python train.py --num_key_value_heads=3 --qk_norm=false --parallel_block=false --optimizer="soap_variant" --warmup_steps=200 --dataset="wikipedia_en"
Each number is 128 + 32 x the weight over its row's rms, rounded and kept within 0 to 255. Layers, rows and columns count from 0. The size above them is the row's rms in percent of the matrix's.

# layer 3 MLP up, 256x96, rms 0.149, rows 191-201, columns 0-95
size [ 94 112 108  95 115  97 132 107 102  88 123]
[[121 123 110 112 135 134 138 161 118 134 174 186 178 145  97 136  95 152 142 137 113 121  37 134 106  95 128 192 167 117 123 117 115 148 164 124 148 158 144  94 112 148 114 102 158  89  99 124 117  96 167 105 100 138 113 114 173 134 145 148 178 143 140  89 167 130 168  82 124 143 120  76 117  72  50 144 116 102 115 134  89  93 199 176 159 156 125 154 161 115  86 129 115 106 198 219]
 [134 175 102  97 108 150 161 160 143 147 109 155 166 102 142 103  69 115 120 182 142 155 159 102 123 131  62 137  99 175  91  79 130 163 128 107 106 126 166 126 131 169 140 161 156 163 148 118 114  91 135 183  48 133 110  68 144  95 158 107 119 149 104 166 114 108  73 162 112 156  86  93  70 143 123 116  81  87 141 125 138 100 191  79 178 150 150 145 122 108  74 151 154 116  99  65]
 [173 116 140  95 150 159  83 100 132 108 164 130 112 141 132 143 133 125 145 135 119 126 181 123  97 121  71  72 139 137 163 148 141 173 195 180  45 109 113 127  87 187  95 162  93 160 172 163 152 134 160 154 126 132 122 146 137 119  80 128  96  89  93 117 173 122 140 147 197 160  48 169 127 127 123 100 127 166  58 112 115 169 160 132 159 168 154  94 143  99 115 164 117  94 170 151]
 [102 122 103 104  84 127 114 156 128 189 160 175 149 114 143 106 129 111 187 121 152 137 137 140 174 156 142 136  61 102 130 115 129  79 160 154  99 159 153 110 156  91 104 110 154 168 183 115 116 116  95 113 156 101 153 189 155 114 127 133 196  87  46 104 127 150  95  80 107 106  74  77 199 110 143 116 124  76 136 153  88  97 116 102 110 113 182 109 106 161  70 159 123 103 165 133]
 [125 167 123 118 184 183 147 119 137 152 106 124  91 109 162 192 163 107 138 128  88 186 111  71 102 123 149  97 187 137 167 154 180 143  86 105  85 129 114 109 158  81  80  67  87 104 152 175 140  91 177 125 127 118 174 172 155 125 118 136 141 110 103 115 166 191 118 107 158 122 116  97 131  95 148 122 141 171  94 121 114 102  91 129 139 185 212 165 168 153 105 120 105 137 165 138]
 [173 107 157 129 122 156 125  92 115  87 117 133  67  88  92  65 126  87 123 145 171 166 144 113 173 156 174 154 167  59  97  76 137 169 138  83 149 168  83 126 137  40 125 118 124 104 107 138 164 134 147 151 141 117 148 106 149  99 126 152 139 128 146  88 103 110 188 117  98 116 134 117 146 131  92 186  98 131 126 162 125  78  73 145 149 145 117 185 152 149 108 201 109 104  92 182]
 [132 145 130 116 133 130 133 127 159 120 162 155 114 166 144  79 150 116 174 167 166 166 109 148 130 121 115 145 110 106 146 130 149 153 126  81 157 147 118 117  72 125 100 180 123 103  92 159 128 110 167 146 106 196 158  90 114 111 116 107 126 126 139 200 142 125 175  90 143  63  94 175 100 108 148 136 151 157 130 130 137  99 174 129 180 208 190 136 150  63 133  95  91  23  92 154]
 [185  89 143 174 146 173 135 148  85 111  47  94 140 144  90 121 161 136 153  76 108  85 120 152 115 162  81 123 131 131 104 145  84 114 131  95 140  83  86 117  95 166  94 153 112 158 139  91  84 127 152 132 141 180  97 126 203 147 118 121  68 126 159 107 102 126 210 136 148 105 115 128 168 168 149 155 138 128 108 108  77  93 152 156 113 109 111  93 109 148 147  95 118  92  55 179]
 [101 123 174  94 119 143  96 139  85 146 159  88 169 111 115  66 161 158 134  76 139 174  96 156  99 101 136 166 115 115 137 186 146 159  93 119 126 132 107 127 113 213  87  90  89 135 121 135  71 102 125 127 166 184 147 154 110 192 179 134 152 123 193  93  85 150 186 112 163 140 184 126  74 150 128 181 156 117 151 102 140 137  81 162 115 147 151 118 114 143 128 156 110 176 142 159]
 [136 144  71 126 175 198 102 178 158 143 153 138 145 115  87 124 144 159  43  90 157 128 105 166 114 117 171 114 157 101 127 132 153 131  79 102 178 187 127 182 114 134 129 130  91  89 141 132 152 113 146 186 131 145 201 125  94 120 100 103 126 111 143 170 108  78 130  95 158 109  93 173 102 110 120 151 159 138  31  92 128  96  89 166 169 137 144 149 124  93 139 154 107 121 155  92]
 [108 195 112 176 139 110 174 102  92  84 153 163  90 137 148  80 126 132 188  94 156  94 117  95  88 121 182 150 120 151 121 154 124 169  85 119 137 153 123 124 139  93 136  90 111 134 120  23  95 106 102 163 114 153 158  41  78 117 130 124 143 188 154 127 111 114 115  93 111 150 123 143 152 113 112 126 107 128 153  88 115 100 187 101 137  80 173 138 203 149 141 170 141 108 112 140]]
# layer 3 MLP down (transposed), 256x96, rms 0.184, rows 191-201, columns 0-95
size [104  92 117 104 114 108 109  98  97  94  90]
[[160 127 126 113 163 166 116 113 184 155 120  98 119 165  74 127 129 122 154 176 134 127 163 130 124 116 116 153 131 131 178 137 112 115 115 166 174 118 180  56 184  89 134 109 173 129  79  73  87 126  70 117 103 162 157  73 111 105 116 181 127  80 142 110 138 108 144 132 114 109 214 103  99 133 101 115 140 132  81 149 207 174 128 155 152 121  99  97  87 123 111 112 118  79 190 160]
 [169  87 196 153 130 115 101  69 135 109 148  91  94 111 113 141 204 124 105  88 110 112  91 194  92 147 217 119 162 106 159 160 124 120 118 147 125 140  86 134 134 100  87  98  85 127 104 160 153 138 127  78 174 105 147 143  90 172 110 119 141 105 145  85 111 139 169  86 116  86 135 147 194 119 141 129 168 143  96 120 163 172  91 137  93 153  94 144 108 162 145  60 102 147 141 175]
 [ 79 113 119 148 125 151  81 108 141 109 129  95 115 144 119 166 121  86 187 148 156  91 159  96 138 148  45 139 203 106  93 152 138 162 115 102 183 102  84 182  65 113 144 135  78 158 100 109 116 122 147 139 135  97 160 113 133 128 158  95 143 164 143 134 114  96 171 105 117 103 168 128  92 188 125 137 155  91 108 108 227 102 137  73 155 150 114 128  99 134  93 117 137 111 192 160]
 [161 166 159 157 160 121 131 137 145 114  89  98 129 140 123 160 128 172 109  97 146 127  63  57 166 124  98 114 166 111  89 173 123 113 108 158 121 127 127 168 116  84 169 158 174  85  58 116 120 124  82 111 141 131 141 116 120  62 147 122  85  90 198 107  80 132 129 123 165 116 166  80 127 199 113 115 154  94  84  83  92 176 115 133 133 113 120 163 112 200 166 138 112 141 185 140]
 [133  45 168  84 123 142 167 100 138 109 120 149  97  99 144 158 155 102 154 150 160 130 117 154 159  96 120 124 165  90 167 143  85 149  91 172 125 129 114  84 142 173  50 148  90 172 127 122 169 187 151 159 113  89 140 187 202 124 155 168 143 140 111 121 170 162 142 151 159 140 102 136 135 106 180 123 125 122 117  68 130  80 138 132 154  98 194 135 149 107 129 160  70  99 164  87]
 [127  90 159 135 116 102 145 108 117 173  86 166 168 100 126 179 116 173 138 175 183 110 156 119 129 129 147 133  61 125 152 125 118  94 110 123  91  99 115 139 118 102 127 171  69  75 127 136  80  96 158 144 127 158 141 138  86 131 184 123  65 119  68 114 143 183 111  97 110 137 132  48 159 114 141  89 151  96 154 156 175 104 117  58  81 157 139 161 108 115 170 128 122  96  69  80]
 [104 142  99 140 105 177 150 150 128 110 131  80 122  99 121 156 164 128 109 131 117 123  78  98 154  28 112  72  91 126 172 152 106 136 108 181 106 112 200 121 177 110 112 150 165 120  96 120 117 145 127 174 123 131 135 143  81 164 137 185  99 128 116 209 229 134 166 155 122 150 156  61 165  74  95 106 155 120 135 117 123 124 146  94 104  91 134 100 136  96 163 148 127 126 122 135]
 [144 131 130  99 140  75  93 109 156 151 139 173 122 112 154 141 108 137 160 146 100 107 160 114 143 150 159 139 160 127 100 149 128  80 130 135 108  58 164 151 152  89 154 120  86 141 179 172 124  96 111 113  98 106  78 167  66  76 149  79 174 102 150 143  98 140 113 120 159 152 117  49 140 121 139  67 121 134 135 146 167 119  97  93  96 152  81 158 150 100 118 138  91 115 199  25]
 [104 183 171 147 190 149 125 120 129 114 129 143 147  81 133 141 117 106 142 122 137 111 137  92 175 156  89 178 107 146 151 100  73 118  51 121 148 142 143 125 130 147 122 107 110 158  26 111 127 167  56 193 136 206 168 145 133 107  97 104  97 144 116 105  62 188 132 149 147 123 141  94  84 134 111 182 154 170 174 117 137 159 131 143 127 141 127 170 149 121 145 121  68 124 132 121]
 [145 139 196 156 142 163  91  97 208 126 128 105  86 126 133 109  87 133 124  98 131 141 114 137 151  94  79  82 137  84 116  88 160 139 158 130  89 142  89 158  94 112 152 130 162 104 176  67 120 122  94  62 137 116 104 117 160 121 133  93 164  52 138 165 172 124 112 149 181  93 116 138 154 152 153 131 128  92 161 100  75 142  82 164 121  92 159 108 195 181 142 191 122 120 113 146]
 [159  89 122 107 114 150  91 145 135 162  98  92 141 126 152 179 136 170 103 145  81 179 161 135 144 117  81 131 164 128 159 102 160  84 172 145 110 105 128 134 112 171 136 130 120  87 127 190 135 149 184  90 123 128  74 248 192 177 112 129 127  89 137 131 139 163 159 184 146 134 132  96 146 158 163 118 144 102  80 128 132 144  93 160  92 188  78 114 106 121 102  96 157 144 164 124]]
# layer 3 MLP gate, 256x96, rms 0.147, rows 192-202, columns 0-95
size [ 97 111 104  86  90 127 104 106  91  83 102]
[[119 136  80  98  92 155 167 163 116 137 125 156 108 100 160  87  59  89 129 163 147 129 148  95 120 142  59 142  74 167  72 103  97 121 154 161 135 115 155 110 156 154 146 137 155 132 159 130  90  82  93 166  86 136  81 120 143 105 116 159  83 144  78 152 123  86  71 203 117 119 111  79  91 135  91 136  84 139 110 162 130  73 178 151 129 130 168 155 156 163  80 167 112 137 112  74]
 [146 162 127  33 127  98 111 135 108 147 139 147 154 116 148 160 161  84 182 192 127 189 182 155 108 155  85  99 154 121 113 195 140 174  69 128 122 141 133 145 123 147 139 135 153 139  98 107 114  78 162 166 171 134  99 142 154 153  86 148 127  74 149 114 154 107 125 149 140 101 115 176 130 159 157  87 176 108  94 128 112  87 138 115 104  69 139 162 105  45  62 145 138 108 130 125]
 [ 75 143 122 139 196 110  82 152 188 112 173  76 125 134 153  93 148  69 104  93 136 146 138 138 142 150 134 149 152 156 166  71 215 136 117 163 159 137 109 141 100 168 128 141 126 151 140  96 114  83  81 137 145 124 189 150 159 196 111 146 130  68 138 157  90 142 195 141 102 133 133 169  76 116 131 118 157 174 132 158  75  98 145 132 109 169 130 139 148  72  93 107 135 142  91 101]
 [130  91 163  90 117 104 193 125 173 129 131 123 110 119 150  48 160 147 116 122 146 117 177  89 136 196  96 124  70  72 127 147 159 124 183 128 165 134 103 180 124 199 109 154 124 173 122 145 124 162 104 159 128 101  78 185 124  99 135 102 168 109 144 133 138 124 133 112 211 165 112 152 103  81 143 118 172 168  97  71 146 117 158 127 121 201 144 124 100 130 129 157 128  90 157 123]
 [128  93 142 174 141 124  89 131  65 107 135 112 147 117  87  96 144 129 123 164 107 146 150 192 120 171 120 142 145  92  81 112 154 147 128  88 165 120 118  85 102 119 119  90 105 149 124 134 196 127 154 134 158 107  95 121 138  82  76 172 156 108 174 144 144  88 165 100  84 144  75 155 169 184 115 199  78  97  90 155  72 142 119 114 163 151  93 107 121 106  58 168  95 125  97 182]
 [100 129 100 151 129 169 122 171 141 135 127  86 113 134 151 123 115  79 100 100 119 105 151 110 116 207  86 161 141 124 100  97 179 117  67 145 143 102 109  81 128 182 108  91 125  92 157 177 182 159 183  96 124 113 112 182 127  59 161 144 152 124  97 137 156 121 113 146 130 169  91 202 141 169 122 153 133  89 128  86 108 108 125 128 154 100 138 160 196 123 140 170 216 133 111  98]
 [112 121 123 101 164 117 174 136 128 135 132 154 163 103 165 157 130  71 128 133 134 171 129  94 156 144 154 107  92  80  91 180 168 100  68 149 192 121 152  87  97  59 139  95 101  82  72 135 159  88 131 160  79 167 114 141 120 101 157 133 145 139 138 132 122 113 121 111 123 139 111  68 157  84 120 103 123 152 166 100 109  89 130 121 108  74  89  90 133 112 114 170 222 138 164  55]
 [108 110 154  84 141 120 135 167  72  76 148  94 153 160 136 140 161 139 103 120  99 185 114 141 110 133  91 127 115 162 178 126 141 208 145  71  99 130 122 137 110 176  63  97  92 110 131 118 120 121  97  95 116 154 116 132 114 168 168  95 111 148 140 127 100  90 166  79 155 184 134 121  80 154 144 147 148 109 122  66 113 125 109 101  87 186 210 120 180 111 180  81  83 164 111 140]
 [119  82 115 115  97 116 102 116 145 127 124 147 150  84  99 139 162 145 133 136 108  99 115 165 118 130 143  79 152 211 115 107 113 127  62 117 178 126 142  80 135 128 105 123 120 116  23 169  96  95 175 170  93 154  94 115 155 107 143 180 142 149 132 100 123 188 136  86 135 115 159 143 194 151 162 142 128 129  77 173  72  66  98 122 141 131  91 192  80  83 136 106 135 148 126 118]
 [ 83 130  97 121 128 108 210 100  97  96 158 156 125 117 112 102  93  83 174 169 145  97 121 113 158 112 169 138 103 150 100 135  66 160  54 126 127 137 119 142 161  70 133 109 113 176 134 125  89 109 125 155 105 114 181  60  78  79 163 128 114 183 128 116  88  96  92  99 134 149 141 165 139  89 129 111  85 118 135 134 127 112 173 110 147  56 144 187 118 118 138 157  72 119  78  88]
 [181 110 172 167 136 159 131 117 127  85 106  72 168 151  75 124 158  90 136 113 115  70 199  86 126 117 147  94 127  70 146 148 147  92 110 128 169  99 150 125  96 156 149 169 103 125  84 142 162 149 149 170 167 104 118 135  99  88 120 138 145  70 116 147 105 113 126 109 191  65 135 165 154 143 169 128 177 134  94  92  93 109  97 152 123  76 164 100 117  49 150 151 157  91  91 120]]